Weights of a small GPT-style language model, trained from scratch on English Wikipedia: 4701 steps.
Each number is 200 + 30 x the weight over its row's rms, rounded and kept within 0 to 999. Layers, rows and columns count from 0. The size before them is the row's rms in percent of the matrix's.

# layer 2 attention query, 384x384, rms 0.165, rows 84-97,212-224,339-352, columns 128-255
089,236,197,198,220,180,159,161,162,212,266,164,236,185,242,272,210,155,240,187,223,208,196,186,191,213,229,177,175,182,200,222,180,157,167,233,175,198,154,224,171,180,180,200,161,177,201,175,179,168,179,174,167,127,206,192,239,241,239,193,223,188,227,184,164,194,196,229,174,191,202,242,240,157,173,193,184,230,236,174,222,162,246,192,165,194,212,254,209,168,176,223,204,217,191,187,219,202,219,224,204,164,207,266,192,234,212,180,146,194,287,214,195,232,170,210,148,230,175,200,217,209,160,228,167,175,233,196,200
087,207,171,227,171,183,195,204,219,210,162,187,199,177,177,217,174,196,186,157,199,195,217,164,220,191,179,177,195,184,196,195,166,220,166,152,208,221,232,165,196,229,242,265,207,164,171,209,221,239,173,230,281,252,287,196,167,216,208,164,196,199,194,179,252,186,244,203,252,234,266,155,123,178,210,216,222,189,181,207,247,245,195,191,180,209,202,215,223,176,198,172,238,221,248,188,218,217,222,221,163,226,171,166,123,176,243,178,261,212,194,160,220,166,192,147,131,155,219,190,160,151,239,211,237,213,202,224,208
087,135,188,219,188,217,230,194,185,177,120,156,209,188,181,195,224,218,199,274,146,237,175,154,146,182,173,205,217,226,159,197,221,192,189,227,150,217,211,250,231,174,207,172,195,205,218,215,199,217,203,196,179,165,156,146,202,229,263,210,226,217,225,230,211,149,174,200,222,196,181,181,239,188,212,276,189,174,249,208,202,188,258,157,192,216,243,166,167,238,170,199,200,235,198,187,177,169,143,200,280,167,168,178,207,209,246,181,193,187,156,207,228,167,262,195,213,197,163,187,169,261,200,187,213,190,167,202,169
097,162,234,151,166,188,222,149,179,211,181,187,177,157,134,183,194,182,197,232,168,214,225,186,190,179,222,191,199,185,209,219,192,183,178,160,243,179,176,179,257,220,169,181,182,226,200,205,256,255,178,181,214,139,175,189,197,171,232,203,240,237,191,171,202,214,192,213,204,183,225,165,209,223,185,145,244,214,236,237,209,258,113,219,220,212,152,217,195,146,201,222,209,219,255,182,197,208,227,146,197,165,247,208,173,252,170,238,231,193,215,206,198,202,192,229,194,142,221,184,182,163,134,219,188,211,256,225,204
104,208,216,127,189,180,177,206,184,203,203,143,194,197,138,250,219,177,150,204,227,234,184,128,174,213,219,170,186,198,178,224,191,254,199,199,222,226,264,163,230,197,202,225,222,207,211,148,163,235,208,216,182,186,202,230,249,211,200,237,232,204,151,206,163,255,160,168,202,183,178,166,214,182,225,187,212,188,234,255,249,242,245,253,191,223,216,171,154,198,235,209,207,176,232,226,233,175,218,173,157,219,221,233,225,196,165,194,206,205,155,222,206,271,213,150,225,218,223,201,192,269,177,228,204,177,255,203,210
120,202,218,169,219,182,235,139,214,171,222,244,198,214,188,207,205,199,224,194,220,182,187,204,185,193,206,211,219,187,220,178,193,145,197,203,232,224,219,166,196,197,177,174,242,209,198,211,140,226,188,219,163,239,219,186,254,162,215,195,196,190,214,176,217,194,183,182,221,197,134,135,200,207,255,197,216,180,201,232,217,199,177,184,192,243,186,165,219,182,186,176,217,187,151,204,168,213,191,240,193,186,201,243,239,206,155,203,248,215,181,174,226,166,249,200,220,177,184,191,234,203,305,160,147,201,157,187,193
098,236,194,203,189,129,240,223,163,232,229,204,145,223,189,225,165,195,252,180,179,202,175,195,187,212,168,255,254,201,185,195,177,185,170,182,206,223,190,226,192,237,207,183,209,179,189,220,226,229,184,193,183,204,210,206,235,246,232,213,234,204,190,228,120,183,162,242,163,171,235,221,254,172,152,185,180,160,159,204,234,203,210,226,193,169,158,198,189,205,221,249,156,236,127,198,138,211,237,190,152,204,168,208,176,261,217,236,183,190,216,145,202,242,224,213,221,257,228,219,113,176,185,163,232,209,213,172,189
096,227,128,201,202,237,228,174,197,198,208,224,214,193,244,184,204,208,155,196,163,203,233,214,182,242,249,234,186,205,219,219,193,138,235,192,167,207,215,172,200,166,218,193,174,209,167,205,182,180,153,182,190,227,225,189,198,229,199,206,220,216,211,211,165,187,221,154,203,268,212,235,160,186,260,182,232,176,169,170,194,266,185,227,155,124,177,202,203,198,248,215,222,192,237,239,208,228,166,232,170,205,226,216,183,169,197,214,234,177,156,193,184,221,228,220,215,237,278,168,168,186,211,143,137,247,218,203,196
105,221,259,253,207,193,203,204,165,209,166,186,226,196,253,218,188,228,215,222,227,251,186,216,216,141,202,200,191,210,247,175,176,237,221,200,224,223,203,244,196,171,202,186,165,162,211,176,218,212,168,225,170,246,177,179,178,140,255,175,229,235,207,257,198,228,144,158,182,188,178,216,184,179,213,132,155,194,189,214,167,227,174,217,163,214,175,178,278,182,120,165,162,183,224,178,175,168,233,202,273,256,182,230,150,251,238,243,175,183,231,172,194,195,241,176,182,212,187,217,181,180,183,245,215,181,263,193,157
097,228,204,191,211,202,183,214,234,205,179,282,184,252,167,231,215,241,178,208,248,229,216,182,217,199,200,208,240,236,198,177,151,177,240,204,227,195,160,212,267,187,247,190,220,212,189,210,197,148,152,244,269,180,204,187,245,228,200,205,253,169,230,264,144,225,228,207,232,212,251,164,232,223,260,222,184,167,164,215,144,219,211,219,194,225,162,186,188,143,212,225,235,202,198,199,253,211,172,257,211,234,186,186,152,122,157,267,183,210,204,191,175,190,98,182,238,208,178,184,210,203,193,173,185,158,229,183,227
101,176,206,201,144,180,166,171,182,175,199,216,199,256,203,221,181,202,171,186,216,177,134,199,216,196,245,194,180,203,165,184,234,234,169,228,241,137,211,154,233,215,153,234,243,205,177,176,230,170,171,175,260,204,182,160,178,203,181,137,181,209,241,189,263,187,206,155,236,207,162,174,172,115,215,218,273,216,215,169,204,220,168,250,210,244,210,185,198,184,234,199,176,195,173,174,186,176,187,168,148,159,172,239,209,143,190,195,231,208,236,204,248,206,191,197,205,231,199,189,190,271,223,174,205,263,204,183,186
101,154,227,199,210,187,208,186,224,219,194,251,214,192,145,158,239,161,234,230,213,216,251,183,248,200,205,190,186,181,199,190,225,242,180,255,211,261,212,232,226,215,211,179,315,206,218,239,180,181,218,204,188,200,227,187,173,231,219,224,166,183,213,180,227,165,201,268,267,261,207,218,236,248,200,199,223,230,191,244,166,191,188,216,182,213,185,184,196,167,204,224,134,251,238,215,217,195,195,218,185,222,203,168,171,213,178,187,174,167,179,181,243,192,213,156,216,194,219,213,170,216,188,218,211,230,197,252,177
085,192,203,187,212,202,153,163,206,250,181,189,216,165,158,194,195,198,175,266,201,231,185,200,237,221,224,200,227,213,238,208,184,241,216,186,190,168,154,210,171,172,191,252,175,203,207,176,263,203,205,185,220,225,207,247,209,225,256,192,202,236,150,203,185,149,224,171,202,165,161,156,246,202,235,254,165,197,168,188,156,196,237,151,199,204,211,163,179,163,220,223,172,202,187,212,199,205,210,193,245,206,166,254,243,220,231,272,197,220,169,174,268,194,182,146,221,252,106,216,198,235,212,224,221,124,167,191,235
100,202,213,177,195,214,173,298,183,171,206,100,220,167,266,167,208,210,176,169,183,223,210,173,223,223,169,183,202,217,223,200,202,184,201,190,187,191,217,274,187,133,199,235,201,277,207,209,248,171,185,181,235,173,202,211,177,149,198,175,167,202,233,151,235,201,237,145,228,193,213,198,208,129,189,203,238,190,236,226,221,159,213,175,281,194,209,235,182,167,238,227,206,235,206,217,198,227,161,198,218,192,212,194,176,196,172,247,183,191,279,188,167,238,173,184,134,259,211,196,240,201,173,237,215,190,232,225,228
101,214,190,164,216,184,210,223,158,222,188,202,215,164,155,232,234,213,173,177,247,238,201,160,204,225,233,219,204,231,251,157,217,195,196,197,193,233,192,182,171,221,197,151,191,259,175,208,155,218,163,160,234,207,194,194,192,269,196,250,212,126,225,215,197,187,268,180,169,167,250,176,152,205,210,194,215,226,230,208,154,176,180,203,199,147,259,229,210,191,187,166,241,155,266,217,210,218,153,215,233,209,245,245,166,159,151,249,195,184,177,247,201,205,224,222,210,195,216,243,225,231,195,235,199,177,193,205,161
101,188,180,216,174,112,185,165,202,261,189,154,224,166,192,169,166,202,162,185,192,199,148,210,238,166,202,255,172,243,171,141,166,197,194,182,168,250,206,228,213,157,173,218,198,232,218,145,225,192,236,211,216,203,205,225,171,201,159,228,192,194,210,246,278,164,222,241,175,238,224,157,224,190,210,187,228,227,219,213,179,223,233,186,150,254,237,163,184,197,167,160,141,182,143,189,198,266,183,223,171,203,169,256,148,191,202,109,202,247,255,199,207,239,196,200,193,240,205,165,229,227,241,212,226,253,212,209,196
091,173,193,186,229,217,181,176,192,193,199,171,210,221,209,239,238,183,236,186,166,253,182,200,198,259,234,199,197,220,186,182,199,281,223,233,214,135,170,249,208,198,157,195,223,211,231,265,165,222,234,239,117,206,195,192,198,203,205,201,176,221,232,215,171,214,175,218,164,180,285,218,184,186,245,179,229,206,196,205,186,177,231,194,223,220,154,240,253,159,175,208,214,243,221,196,185,156,165,202,181,166,229,149,202,203,231,254,158,160,156,237,182,178,236,201,183,219,219,223,166,176,245,218,195,161,155,194,192
098,209,150,203,209,215,209,199,165,202,230,210,199,255,229,201,173,157,188,255,191,185,219,189,218,200,206,209,185,195,188,208,202,182,148,212,237,146,223,249,169,166,131,160,229,162,229,225,229,220,217,170,182,187,212,160,239,190,170,233,245,201,208,161,212,225,224,238,211,196,172,169,200,247,228,156,175,199,216,186,197,274,208,199,234,257,121,172,190,190,177,219,164,161,218,234,154,168,180,163,176,191,189,231,187,187,125,208,251,227,183,179,182,129,197,171,181,192,237,149,184,226,242,209,219,216,171,239,200
095,197,152,224,196,158,217,189,171,151,170,202,195,145,184,225,170,212,181,185,223,295,194,118,176,187,183,240,214,217,218,183,191,201,214,262,263,149,205,191,214,204,229,184,174,193,184,213,137,172,203,234,228,252,160,204,211,239,184,213,234,148,212,282,173,202,198,183,194,217,117,252,234,159,232,166,223,215,174,192,199,196,213,199,211,241,218,185,168,223,185,175,245,222,178,205,273,221,219,153,169,236,221,166,217,235,157,229,176,197,231,168,220,218,166,182,212,177,149,207,206,219,250,211,191,205,199,207,288
117,203,212,159,238,196,209,144,173,158,195,217,207,170,159,195,212,190,206,175,223,163,156,156,196,185,246,147,228,189,197,190,209,180,194,181,212,201,188,199,208,187,190,168,174,189,234,127,215,244,177,153,223,191,185,173,242,105,180,199,169,167,225,162,214,181,196,252,185,267,215,178,188,205,236,201,240,190,233,176,206,191,180,189,231,175,215,205,187,245,202,215,207,215,196,174,183,171,199,178,170,196,189,186,207,226,176,222,203,155,204,188,222,206,193,210,207,195,210,183,202,233,238,180,215,239,244,185,136
092,209,210,248,203,184,215,202,207,156,214,211,129,186,244,228,208,186,302,218,201,183,162,214,193,218,188,203,218,182,228,214,160,181,212,200,154,258,159,158,212,173,192,210,227,174,152,194,249,251,203,207,182,175,203,192,195,208,184,166,166,167,224,216,198,163,171,217,180,258,220,133,237,226,218,184,202,203,255,196,194,201,181,217,180,212,168,209,177,227,182,277,211,222,226,243,215,196,205,214,158,210,192,192,263,203,233,159,209,217,165,144,232,186,175,196,177,208,248,196,244,218,201,155,228,213,212,170,178
096,201,163,260,204,182,237,181,207,210,157,213,241,211,167,180,170,178,238,191,164,192,215,204,231,177,217,222,199,226,157,236,218,176,204,203,222,255,201,186,247,182,223,258,226,196,156,229,206,244,212,199,148,154,226,204,197,166,200,237,214,196,221,202,202,217,200,195,246,252,206,252,200,208,253,238,229,217,120,168,223,193,174,235,216,227,191,196,184,201,187,182,214,225,181,249,152,187,192,190,207,212,192,195,247,151,213,190,187,177,153,227,196,146,194,181,207,218,223,176,201,209,163,191,154,230,161,206,216
100,233,219,267,250,216,167,214,169,163,174,217,202,283,236,229,196,167,214,202,244,242,222,136,239,231,188,175,209,220,242,234,168,191,170,205,274,201,270,243,208,238,167,216,170,209,212,199,196,201,191,199,190,133,244,169,221,226,201,213,167,231,168,195,202,261,213,175,205,123,213,160,246,203,208,196,226,186,235,187,196,240,195,192,221,192,206,252,137,218,203,227,251,166,164,179,185,213,167,162,181,211,181,140,219,163,212,149,213,192,120,223,202,166,212,202,185,176,225,190,228,213,156,183,165,134,193,198,229
095,189,173,187,161,220,187,120,199,276,237,215,241,198,201,222,201,215,213,203,192,215,184,224,185,197,209,154,195,187,193,177,197,203,193,206,237,176,140,222,235,175,211,217,180,228,225,232,191,179,251,195,205,169,249,224,240,220,240,268,194,207,246,186,233,245,201,231,198,220,243,208,208,136,228,176,228,205,219,196,137,189,209,196,218,240,217,248,198,167,170,183,242,221,210,158,230,186,203,196,217,205,193,135,202,245,249,168,200,182,219,191,164,226,236,277,252,160,250,201,193,197,218,193,238,216,213,187,172
106,198,166,220,144,185,235,175,222,193,183,183,188,235,217,191,213,219,235,153,149,197,222,158,200,202,204,212,161,191,193,194,202,165,149,253,234,200,234,177,204,188,227,90,249,248,219,204,225,177,203,214,210,156,241,222,147,142,178,191,141,147,233,153,203,202,167,211,198,224,196,229,185,154,185,185,194,131,232,214,221,176,156,230,186,223,184,199,200,173,165,218,188,214,191,199,190,188,150,187,206,151,170,217,190,145,239,165,158,184,220,219,216,175,159,244,208,179,186,212,196,172,206,183,179,161,186,193,190
106,215,218,222,205,238,216,195,226,204,165,269,232,196,185,191,248,107,206,201,243,224,138,164,172,171,193,136,196,166,218,287,178,144,202,244,200,193,148,235,188,195,168,201,183,295,275,207,182,179,187,187,226,211,193,164,207,237,178,212,172,201,208,190,227,198,227,187,242,233,178,207,175,223,216,180,202,231,199,167,187,203,179,211,200,195,201,199,248,168,175,196,200,186,245,133,223,105,182,203,223,259,211,188,168,229,215,219,175,219,261,210,149,220,213,243,181,181,158,232,183,205,167,209,201,217,190,211,185
090,203,222,199,188,206,222,185,142,202,205,199,208,254,242,191,207,209,246,229,184,200,168,193,222,225,215,226,226,203,175,151,227,206,239,172,223,209,137,213,165,178,182,188,160,175,193,202,193,171,139,169,271,225,214,174,131,215,188,180,224,180,164,161,228,184,230,235,190,196,190,192,159,196,207,224,184,230,203,216,176,153,221,201,190,259,193,164,200,207,209,141,149,226,212,202,259,185,162,240,165,175,186,205,194,229,212,171,158,251,209,147,150,136,181,188,249,238,216,177,172,201,198,228,192,150,171,228,201
088,171,137,153,202,217,236,246,198,251,195,221,167,213,159,188,163,213,170,226,227,123,250,208,206,214,221,236,198,231,162,239,153,173,188,174,181,158,208,191,273,220,195,251,167,196,183,195,188,197,140,187,213,178,190,198,193,213,155,199,212,257,198,223,187,198,181,188,200,199,232,185,208,226,205,140,239,239,168,201,170,184,234,217,193,192,176,160,209,236,237,217,244,192,254,210,233,240,166,237,203,194,181,254,225,146,207,222,197,214,202,185,205,185,165,189,200,178,168,154,152,218,250,233,204,199,170,222,189
095,175,119,177,225,193,202,186,207,192,215,219,141,182,225,180,222,152,179,236,202,234,169,182,186,236,227,155,180,194,221,239,232,199,177,188,269,170,168,198,199,194,235,206,184,228,171,174,173,134,203,233,236,195,214,228,247,232,198,155,217,171,182,222,195,143,232,189,127,233,195,201,177,204,137,157,191,166,184,175,219,193,212,205,166,202,204,156,163,204,222,191,217,118,229,181,236,195,186,204,166,181,219,225,187,221,238,181,144,142,167,168,191,208,201,186,190,149,164,190,251,160,170,184,201,215,176,198,203
093,182,192,219,231,209,213,202,214,203,212,208,226,236,206,196,190,211,178,217,180,209,212,223,265,192,266,192,223,217,228,182,192,208,191,148,173,174,137,182,205,192,194,204,194,198,200,214,233,139,199,138,176,200,159,202,191,196,227,186,251,206,194,198,248,230,174,200,257,242,195,173,144,173,132,176,240,217,233,171,168,177,208,207,130,216,199,248,151,225,176,189,184,206,201,183,200,150,232,202,210,223,243,241,195,207,217,209,246,271,213,236,165,145,157,149,219,262,129,265,214,202,200,197,240,264,208,225,242
082,204,223,199,186,221,195,180,154,174,186,104,204,182,162,188,204,198,208,173,175,183,171,189,141,195,205,211,257,230,234,184,259,274,186,237,171,200,201,171,264,181,197,168,192,205,224,197,227,206,185,257,180,212,192,195,215,205,186,179,231,234,206,221,224,171,209,208,256,216,218,203,229,224,241,158,127,226,262,216,204,201,178,186,200,250,208,171,193,264,268,188,195,217,189,234,159,185,148,190,208,220,171,171,226,223,206,158,135,110,198,212,265,249,218,187,216,159,186,198,128,206,215,247,200,157,209,200,185
091,185,207,193,193,119,171,220,190,198,184,152,230,215,201,183,181,162,223,175,189,199,176,240,203,153,229,214,199,147,206,169,158,202,210,195,184,222,230,219,233,185,175,164,189,204,196,236,216,244,238,189,231,176,167,148,194,182,230,202,258,198,166,193,199,130,179,188,189,222,222,222,188,178,169,235,197,214,258,147,210,206,211,231,249,215,210,208,187,220,142,206,180,218,196,211,164,212,242,200,162,230,195,244,166,226,188,209,162,205,172,229,216,166,188,190,225,198,206,207,231,206,176,242,193,229,202,216,226
098,197,247,198,205,210,214,177,175,169,177,152,128,208,170,197,222,195,194,177,183,243,264,273,187,166,219,181,235,210,174,216,180,234,227,180,181,220,199,178,199,220,147,244,172,160,237,225,186,232,169,211,122,191,192,164,224,196,230,179,209,191,221,194,224,266,236,184,192,172,166,162,154,231,246,247,210,169,215,214,187,281,219,174,125,206,212,260,232,218,245,192,266,219,224,190,191,198,220,192,194,203,225,178,181,242,208,203,204,192,234,177,247,200,242,169,166,200,160,231,194,170,187,214,216,218,230,217,181
111,243,178,196,192,195,200,200,185,184,195,187,229,243,225,242,168,179,232,183,270,214,246,221,177,206,180,148,218,192,254,206,169,142,161,221,214,219,225,230,202,252,206,163,194,176,147,181,205,174,183,255,223,208,178,209,160,192,168,209,118,163,231,234,229,178,212,163,200,175,157,227,171,235,221,235,213,193,241,225,243,205,212,174,156,209,205,199,189,171,207,222,146,211,195,210,203,232,181,216,196,225,195,221,224,152,207,202,187,233,240,201,218,198,206,209,148,194,165,229,159,224,215,174,209,184,151,232,217
096,226,244,151,188,217,192,220,200,217,204,139,159,194,208,186,201,223,268,231,188,214,210,156,187,208,206,194,173,223,243,198,249,216,139,179,209,157,159,193,165,209,248,171,212,161,188,186,196,248,175,179,203,122,240,230,201,226,221,167,197,174,220,182,154,165,175,189,201,176,238,194,250,224,154,175,150,201,157,245,213,135,167,189,144,257,226,206,187,245,253,226,175,229,139,184,225,178,204,195,201,287,203,178,152,202,192,195,170,175,255,213,221,166,197,194,158,195,177,186,185,133,194,174,215,158,208,189,212
099,195,192,223,245,215,209,217,236,213,219,215,230,216,199,205,194,196,181,211,236,238,195,176,205,193,232,221,213,208,159,236,204,202,166,202,220,183,181,232,224,267,202,175,229,222,171,201,188,217,192,265,212,206,161,197,142,211,165,176,210,144,190,204,171,250,192,235,192,269,203,210,134,183,227,127,241,211,257,155,162,220,205,166,133,149,211,149,233,240,173,239,161,234,208,222,219,227,183,166,207,208,245,199,220,194,196,185,220,157,207,183,188,237,238,203,213,228,191,198,174,253,194,192,240,267,211,223,233
100,204,204,223,215,186,124,193,216,249,182,228,175,135,225,173,241,210,198,238,258,275,186,192,210,175,220,268,142,254,233,149,145,237,183,203,205,203,182,243,229,161,135,226,155,247,192,193,231,173,151,146,175,148,259,221,205,160,195,178,218,195,198,263,204,220,173,183,222,176,184,232,225,195,204,218,212,177,146,148,265,203,193,203,181,162,211,244,250,189,184,183,204,232,154,200,215,125,220,166,201,210,213,212,144,189,187,188,182,181,245,177,233,196,264,239,210,210,195,173,220,134,135,232,157,250,214,213,247
102,162,178,207,187,201,210,273,185,196,182,213,198,177,172,240,168,164,213,231,188,194,185,175,201,221,194,214,196,210,200,215,226,194,212,186,232,219,208,121,250,148,177,245,198,160,182,203,232,214,155,171,251,199,207,204,199,213,223,201,237,192,216,198,235,211,198,198,264,244,214,226,204,222,187,209,225,239,155,230,227,235,203,188,233,177,228,204,199,160,153,193,213,163,172,138,238,197,117,240,197,247,179,253,187,171,173,182,189,260,171,200,136,164,163,190,204,164,156,208,178,214,272,168,228,184,237,258,158
096,186,198,195,232,207,158,160,200,272,131,191,228,251,209,236,186,250,204,216,243,204,177,241,172,185,173,205,197,168,170,216,199,194,216,234,223,178,184,194,184,215,179,178,183,192,199,166,187,262,193,160,207,243,175,189,212,207,203,185,155,183,196,211,207,187,222,217,212,250,143,204,143,190,196,182,239,176,236,213,227,196,172,210,193,198,194,219,256,149,188,140,177,188,193,222,217,144,204,208,141,199,174,178,173,198,204,202,188,185,246,186,214,158,121,147,187,174,169,254,207,214,179,176,213,246,174,226,195
094,206,159,221,181,189,193,209,223,223,180,191,201,146,181,201,289,210,193,206,225,202,222,165,204,203,259,243,230,193,215,168,251,157,147,230,212,163,172,209,186,170,162,210,245,206,191,194,159,164,164,181,262,179,223,184,243,202,201,247,167,165,264,211,157,249,189,207,214,213,219,291,209,180,200,209,197,203,179,233,164,152,188,178,217,201,222,196,203,174,239,201,180,205,187,247,203,186,257,251,218,231,196,198,191,139,228,184,198,216,167,199,229,215,209,285,240,158,162,210,203,229,155,181,187,171,207,200,186
090,221,171,162,228,257,163,203,165,212,200,174,209,174,181,169,192,230,180,187,207,218,178,256,207,197,264,160,209,136,238,218,180,207,189,161,178,219,224,242,205,188,193,217,154,201,193,192,219,215,206,171,212,233,201,216,207,233,216,197,179,218,188,179,237,213,206,229,190,176,146,138,176,157,151,134,204,179,206,210,111,212,167,187,197,202,142,213,243,206,198,208,236,131,236,220,221,251,205,223,233,186,165,275,206,205,126,226,227,245,181,211,175,208,175,199,276,200,173,190,264,220,228,213,174,154,214,194,228
# layer 2 attention key, 128x384, rms 0.148, rows 83-96, columns 128-255
099,180,215,159,204,123,236,196,211,213,166,202,181,196,175,179,209,221,204,178,238,202,207,187,247,220,204,162,185,227,185,232,216,198,193,209,230,187,230,208,236,169,200,204,203,224,213,202,215,202,210,181,231,208,204,186,227,197,176,174,201,165,161,141,144,190,173,184,232,206,216,201,205,159,240,259,192,242,172,162,210,204,240,170,197,149,194,221,177,164,227,185,214,195,156,150,209,178,229,220,244,204,188,166,252,294,198,198,209,219,277,181,206,208,180,192,177,205,216,260,151,197,207,195,179,228,215,180,166
101,163,239,232,197,163,206,176,168,194,207,192,185,241,248,231,184,247,176,199,151,162,205,242,245,154,189,187,155,203,220,185,199,212,247,221,188,203,234,223,143,215,194,193,200,184,216,142,228,177,235,192,166,177,282,257,245,202,214,187,139,197,198,190,158,250,209,230,203,194,216,207,201,219,271,180,172,217,202,204,166,166,157,202,154,212,233,212,201,230,193,179,201,206,210,148,204,141,216,217,204,180,170,205,212,248,190,192,188,221,182,186,181,170,201,167,191,171,199,175,166,167,199,205,229,140,199,256,260
105,167,176,179,243,208,195,279,192,190,197,202,196,182,244,162,258,137,205,218,176,213,224,197,159,212,214,201,208,176,231,179,198,202,217,257,217,261,197,229,172,190,163,219,185,154,199,180,238,250,257,220,219,164,190,189,204,214,213,177,163,192,221,202,175,214,219,213,168,201,183,204,245,199,175,171,224,211,248,195,192,238,188,193,188,173,160,223,183,206,262,258,248,174,173,238,240,208,203,237,184,159,183,224,262,215,257,192,232,175,232,202,226,173,195,121,250,210,194,234,247,236,214,181,215,180,210,191,205
087,224,252,197,203,240,190,179,218,211,195,204,209,185,231,186,230,170,199,239,193,135,210,213,163,157,215,178,232,183,174,191,195,175,241,204,192,187,196,190,242,184,180,188,181,206,199,161,216,191,157,175,233,189,240,206,224,174,197,196,200,201,195,142,172,203,213,166,143,218,202,217,235,183,185,229,229,216,181,238,195,231,183,198,187,195,169,186,190,181,177,220,172,208,160,261,164,221,180,160,216,192,179,226,160,182,155,263,228,212,232,197,184,208,160,168,218,157,191,259,241,226,179,189,199,218,234,192,206
094,170,217,184,166,206,215,216,231,156,229,194,154,190,229,206,183,205,159,165,247,214,207,228,219,226,154,245,238,167,226,166,180,162,172,203,163,276,227,220,228,179,218,181,212,216,240,189,210,165,155,203,205,203,223,167,231,198,214,216,201,216,191,224,208,166,275,209,194,180,225,180,179,242,164,167,261,206,155,214,182,214,161,141,213,172,198,224,201,202,109,221,151,207,149,227,141,216,186,177,191,181,189,219,180,167,194,154,168,177,192,181,198,194,235,201,182,153,164,194,207,210,221,172,232,189,228,221,173
098,236,223,232,166,227,251,201,227,210,233,201,186,226,257,191,179,200,184,182,248,207,201,182,262,198,198,229,184,193,144,179,141,220,242,159,183,230,159,230,164,138,209,233,222,196,218,156,177,153,186,200,229,233,263,204,201,246,207,174,148,199,237,215,242,166,242,211,160,132,187,152,191,209,245,181,200,171,216,171,201,216,217,195,217,203,176,194,170,167,215,189,220,230,248,216,242,204,222,206,230,183,203,136,185,210,244,169,205,167,195,199,164,190,173,200,198,245,191,198,197,189,200,213,263,181,170,234,203
105,196,217,181,204,190,238,260,222,151,183,189,219,255,177,216,232,212,265,169,164,231,182,228,171,221,175,176,182,197,154,177,138,227,190,233,180,218,205,181,116,244,193,186,194,189,180,249,180,187,206,214,145,195,152,177,252,229,247,170,200,175,208,226,163,187,163,235,231,220,223,127,220,158,207,185,222,245,163,271,201,179,252,166,211,212,217,234,218,189,170,184,188,192,214,175,137,219,249,240,223,167,247,163,222,201,195,194,236,190,229,222,196,191,177,198,113,223,174,203,233,190,187,178,206,209,184,226,211
094,220,213,222,217,250,204,190,173,158,196,177,231,223,190,180,182,226,216,202,255,199,168,152,211,233,245,214,184,217,166,175,171,205,171,203,174,179,220,193,213,227,198,224,206,225,181,210,172,229,202,202,208,255,223,217,162,173,231,201,184,156,249,216,205,159,129,151,184,214,170,233,159,180,194,218,224,201,218,205,193,201,190,166,221,268,197,180,227,177,179,201,186,133,194,206,260,215,229,197,180,244,187,188,266,186,142,115,184,175,219,188,201,236,193,250,225,187,252,204,263,219,227,163,274,195,177,212,188
097,181,213,157,230,213,187,184,164,178,216,167,196,150,163,298,221,122,180,236,188,210,211,235,193,184,261,214,248,229,226,216,207,179,189,226,172,186,244,256,184,202,193,191,185,187,213,228,188,179,149,216,229,212,221,239,183,203,233,228,188,247,187,179,209,134,199,186,171,153,128,196,186,225,270,204,175,207,217,167,248,197,201,191,203,199,251,173,277,201,161,222,148,185,160,198,167,188,212,236,165,145,176,154,244,200,184,172,188,228,196,213,189,197,172,260,142,196,219,211,208,247,160,186,253,165,166,170,236
116,207,174,141,167,178,170,258,182,164,221,167,188,225,234,206,186,169,198,191,200,186,184,255,211,189,140,152,185,199,135,211,209,191,192,192,160,160,231,188,207,202,219,215,186,146,187,250,211,184,226,231,134,207,192,118,205,198,175,147,204,175,177,164,155,190,139,190,206,142,156,163,203,179,215,185,202,196,219,194,247,211,187,254,193,195,198,155,179,205,204,167,216,209,156,171,186,183,248,181,184,164,196,167,269,199,208,199,220,213,194,148,161,246,197,175,203,175,219,193,121,209,278,254,182,252,154,216,187
097,169,185,198,141,223,221,216,208,189,153,220,233,225,200,150,214,264,163,177,244,188,242,213,138,192,217,240,181,184,186,196,199,241,161,234,210,190,253,230,211,218,176,234,184,203,197,166,179,155,234,208,240,211,161,175,205,207,122,220,178,251,196,177,187,192,208,171,147,215,244,207,208,198,224,210,186,152,217,202,159,267,178,214,201,210,184,172,236,243,213,263,172,155,238,209,209,250,169,145,183,221,205,199,258,194,203,222,220,157,182,225,191,214,168,201,216,190,198,247,197,160,215,266,268,226,177,186,201
101,213,178,178,214,269,199,183,140,206,250,162,180,208,148,229,221,220,207,211,202,220,215,203,235,182,246,203,228,171,215,198,226,197,186,187,177,256,159,199,208,158,192,186,221,248,205,184,174,219,193,235,259,194,199,258,206,218,262,212,102,191,195,206,240,224,183,184,201,136,230,207,255,260,195,208,215,169,223,203,202,245,204,148,228,189,182,224,171,163,185,189,200,170,219,234,239,161,194,217,200,255,162,231,225,172,211,235,200,222,192,230,192,188,187,186,232,144,257,171,162,245,186,217,176,187,220,180,144
100,187,273,176,220,176,181,166,207,211,253,197,208,225,204,261,195,274,203,171,207,177,171,167,210,224,192,196,225,221,224,203,222,205,187,138,172,186,191,190,203,218,203,173,166,181,142,182,159,237,219,221,179,175,178,143,199,229,203,191,161,190,191,181,176,173,194,184,222,251,150,163,173,190,184,183,229,223,209,220,243,251,200,194,173,192,173,189,201,234,214,233,229,166,181,194,173,243,196,181,213,174,169,223,143,170,169,214,190,214,193,261,192,183,162,161,204,203,253,191,256,232,244,156,201,185,153,178,215
096,165,157,215,179,230,208,205,236,205,178,180,168,214,187,202,191,171,186,213,185,148,171,237,165,198,261,180,186,123,194,179,145,154,241,136,157,239,210,229,254,192,261,191,199,199,181,222,186,181,221,215,203,202,189,146,193,228,225,200,249,196,221,284,201,177,197,203,170,212,214,186,183,178,201,155,206,199,208,203,263,210,260,136,160,198,186,167,186,224,190,243,239,208,229,150,189,163,153,213,236,259,213,251,197,208,233,205,250,182,173,196,221,148,260,209,241,162,205,178,207,210,174,210,205,196,215,168,222